From a checkpoint of a small transformer trained on Wikipedia.
Size: 14 layers, width 128, MLP 256 GELU, vocabulary 1584.
Architecture: LayerNorm before each block, rotary positions, biases, untied embeddings, normalized queries and keys.
Training: a variant of Adam for these matrices, 157M tokens, 4801 steps.
Each number is 50 + 10 x the weight over its row's rms, rounded and kept within 0 to 99. Layers, rows and columns count from 0. The size before them is the row's rms in percent of the matrix's.

# k: layer 2 attention key, 128x128, rms 0.0519, rows 43-48, columns 0-127
# q: layer 2 attention query, 128x128, rms 0.0564, rows 44-48, columns 0-127
k43 093:53 56 50 39 51 43 46 39 62 64 76 69 47 42 37 64 59 49 53 47 46 35 56 29 40 41 45 48 50 56 54 29 45 51 46 38 32 48 54 50 58 58 38 55 51 45 52 41 60 57 48 38 53 51 65 67 51 56 43 52 66 61 61 47 40 51 38 33 63 62 52 58 57 34 53 57 58 53 33 56 54 29 54 60 48 61 70 50 52 55 53 55 38 70 54 29 65 58 62 50 40 39 55 42 54 38 53 66 45 44 60 37 51 55 53 54 41 48 46 42 52 41 41 32 51 41 59 76
q44 101:51 46 51 60 48 42 49 40 52 51 55 44 32 28 51 50 51 65 50 38 48 46 54 61 50 57 38 57 66 58 55 34 42 26 54 33 66 35 48 47 44 44 49 41 37 61 45 45 53 35 55 59 48 60 34 42 48 32 33 55 42 52 38 53 49 63 59 52 43 59 73 60 52 74 46 48 49 38 50 65 33 61 57 40 66 52 51 40 64 46 53 41 52 36 55 57 52 36 38 36 48 39 50 46 49 48 51 79 54 57 55 54 56 62 66 45 57 72 63 52 50 60 49 66 41 49 55 51
k44 105:42 50 55 44 50 41 42 58 31 42 26 46 48 48 52 23 48 58 50 52 54 52 51 69 61 50 48 41 54 56 45 54 63 31 56 57 67 54 56 49 54 50 53 56 54 50 50 53 52 47 41 72 54 56 39 38 45 29 41 68 49 43 36 48 66 66 51 60 63 40 54 36 67 62 54 50 65 42 68 48 45 51 47 37 52 61 30 46 49 61 39 61 38 58 61 76 39 45 42 41 64 45 52 55 40 51 44 55 56 64 52 61 48 55 48 42 68 42 58 36 53 51 40 63 47 65 55 37
q45 096:62 64 50 39 55 53 48 52 53 54 56 52 72 66 57 44 62 48 44 52 50 44 63 37 51 44 51 54 27 39 42 53 56 59 70 56 60 59 56 51 43 39 43 45 55 32 52 41 57 61 51 53 42 57 59 46 52 53 71 47 29 49 65 51 60 31 42 50 37 52 51 48 52 59 48 42 46 58 32 49 67 51 47 54 36 54 58 45 52 48 32 37 40 37 56 45 29 66 52 50 41 58 60 71 55 65 59 25 40 55 42 49 50 43 49 68 56 37 38 36 38 61 64 37 53 65 53 57
k45 100:56 60 56 58 52 48 54 55 34 60 34 45 61 54 51 48 53 28 57 84 42 68 55 47 41 51 36 52 36 46 37 54 43 55 60 59 66 47 54 47 40 57 59 45 47 44 38 57 55 69 44 56 42 48 44 48 68 54 58 56 33 36 48 51 50 55 35 41 33 59 54 71 46 49 27 48 47 56 45 45 57 71 57 65 36 51 45 42 32 63 56 34 61 47 58 65 60 42 40 53 67 48 57 54 59 55 39 53 33 43 50 49 38 51 54 34 45 29 50 51 52 56 44 48 46 51 53 56
q46 097:45 40 48 55 53 47 60 40 50 59 54 45 37 63 57 56 50 44 38 39 55 41 51 51 55 60 51 55 52 63 46 51 51 39 45 68 53 48 37 45 62 53 33 38 49 47 51 56 64 40 73 42 72 44 57 47 37 60 48 50 36 57 57 50 53 53 39 34 40 44 53 54 47 51 62 35 58 64 49 65 32 25 52 38 58 60 55 53 50 49 50 54 42 48 51 36 62 66 64 39 53 47 41 52 62 47 50 48 42 24 72 44 52 43 43 70 57 52 52 44 64 47 47 68 16 36 53 44
k46 101:48 48 44 49 69 54 51 44 60 53 44 46 47 49 60 67 56 56 43 60 41 36 50 33 51 58 54 38 39 52 33 56 59 44 47 39 58 40 39 42 43 52 53 27 42 46 52 44 52 52 59 56 47 53 72 78 55 49 56 38 41 52 60 34 46 54 41 44 41 52 27 52 41 45 76 57 55 62 43 60 54 49 48 42 64 51 41 55 61 46 51 53 58 66 71 41 67 65 56 52 53 39 60 35 58 35 47 56 34 45 65 35 57 44 51 64 54 34 40 39 61 48 31 39 49 44 60 36
q47 104:50 49 45 48 41 26 52 42 54 58 41 61 42 42 54 43 41 37 54 66 55 49 36 36 68 54 47 48 43 43 67 55 69 37 39 62 57 63 45 42 42 52 52 43 59 37 57 54 39 43 61 49 59 50 54 44 61 32 41 56 50 49 63 55 54 46 66 59 47 55 52 69 35 61 28 53 50 58 38 48 34 58 53 57 59 57 49 53 58 58 74 52 66 30 45 48 48 46 52 38 53 58 52 45 60 63 54 59 44 44 47 46 39 42 60 47 53 43 65 64 35 28 61 71 52 26 44 43
k47 090:37 43 62 35 43 38 67 44 37 57 40 41 49 42 53 25 65 45 61 36 37 49 49 56 48 39 58 53 57 63 63 55 49 38 49 38 51 68 62 40 58 52 32 62 73 41 57 48 39 55 51 56 38 62 46 50 57 53 63 57 57 47 39 53 45 48 64 41 60 58 52 50 54 56 39 55 53 49 52 36 46 58 56 48 54 55 46 48 36 64 55 53 52 56 45 74 46 37 33 43 38 42 62 50 38 57 28 56 56 56 57 38 59 48 57 30 50 69 53 55 56 46 49 70 32 41 31 48
q48 101:55 58 45 50 57 64 60 55 52 66 60 65 47 67 31 48 67 58 47 47 35 52 59 66 57 52 47 57 46 44 51 45 63 51 61 60 47 35 72 64 59 41 41 48 54 64 38 56 41 42 46 41 43 52 62 50 38 43 37 72 58 31 60 44 40 57 37 35 60 51 47 45 31 50 38 55 49 58 50 54 62 52 64 32 44 43 44 50 38 56 66 62 59 55 36 53 39 43 52 34 46 52 56 47 47 52 49 41 49 46 35 58 44 43 33 37 72 55 56 42 53 63 27 54 63 62 38 49
k48 105:45 64 60 36 39 55 62 50 53 62 68 46 33 54 37 44 56 34 56 55 36 57 51 58 26 45 53 44 59 72 36 48 49 53 37 53 54 49 56 45 35 58 43 53 61 45 45 65 35 50 48 48 42 44 52 42 50 49 55 60 48 60 65 65 46 56 46 44 56 72 51 54 37 71 48 53 42 60 61 40 52 38 55 43 61 30 52 42 47 43 62 46 69 52 46 65 36 35 43 55 46 53 77 64 38 54 49 52 43 41 51 50 58 50 46 25 42 51 63 41 60 60 54 49 42 70 41 57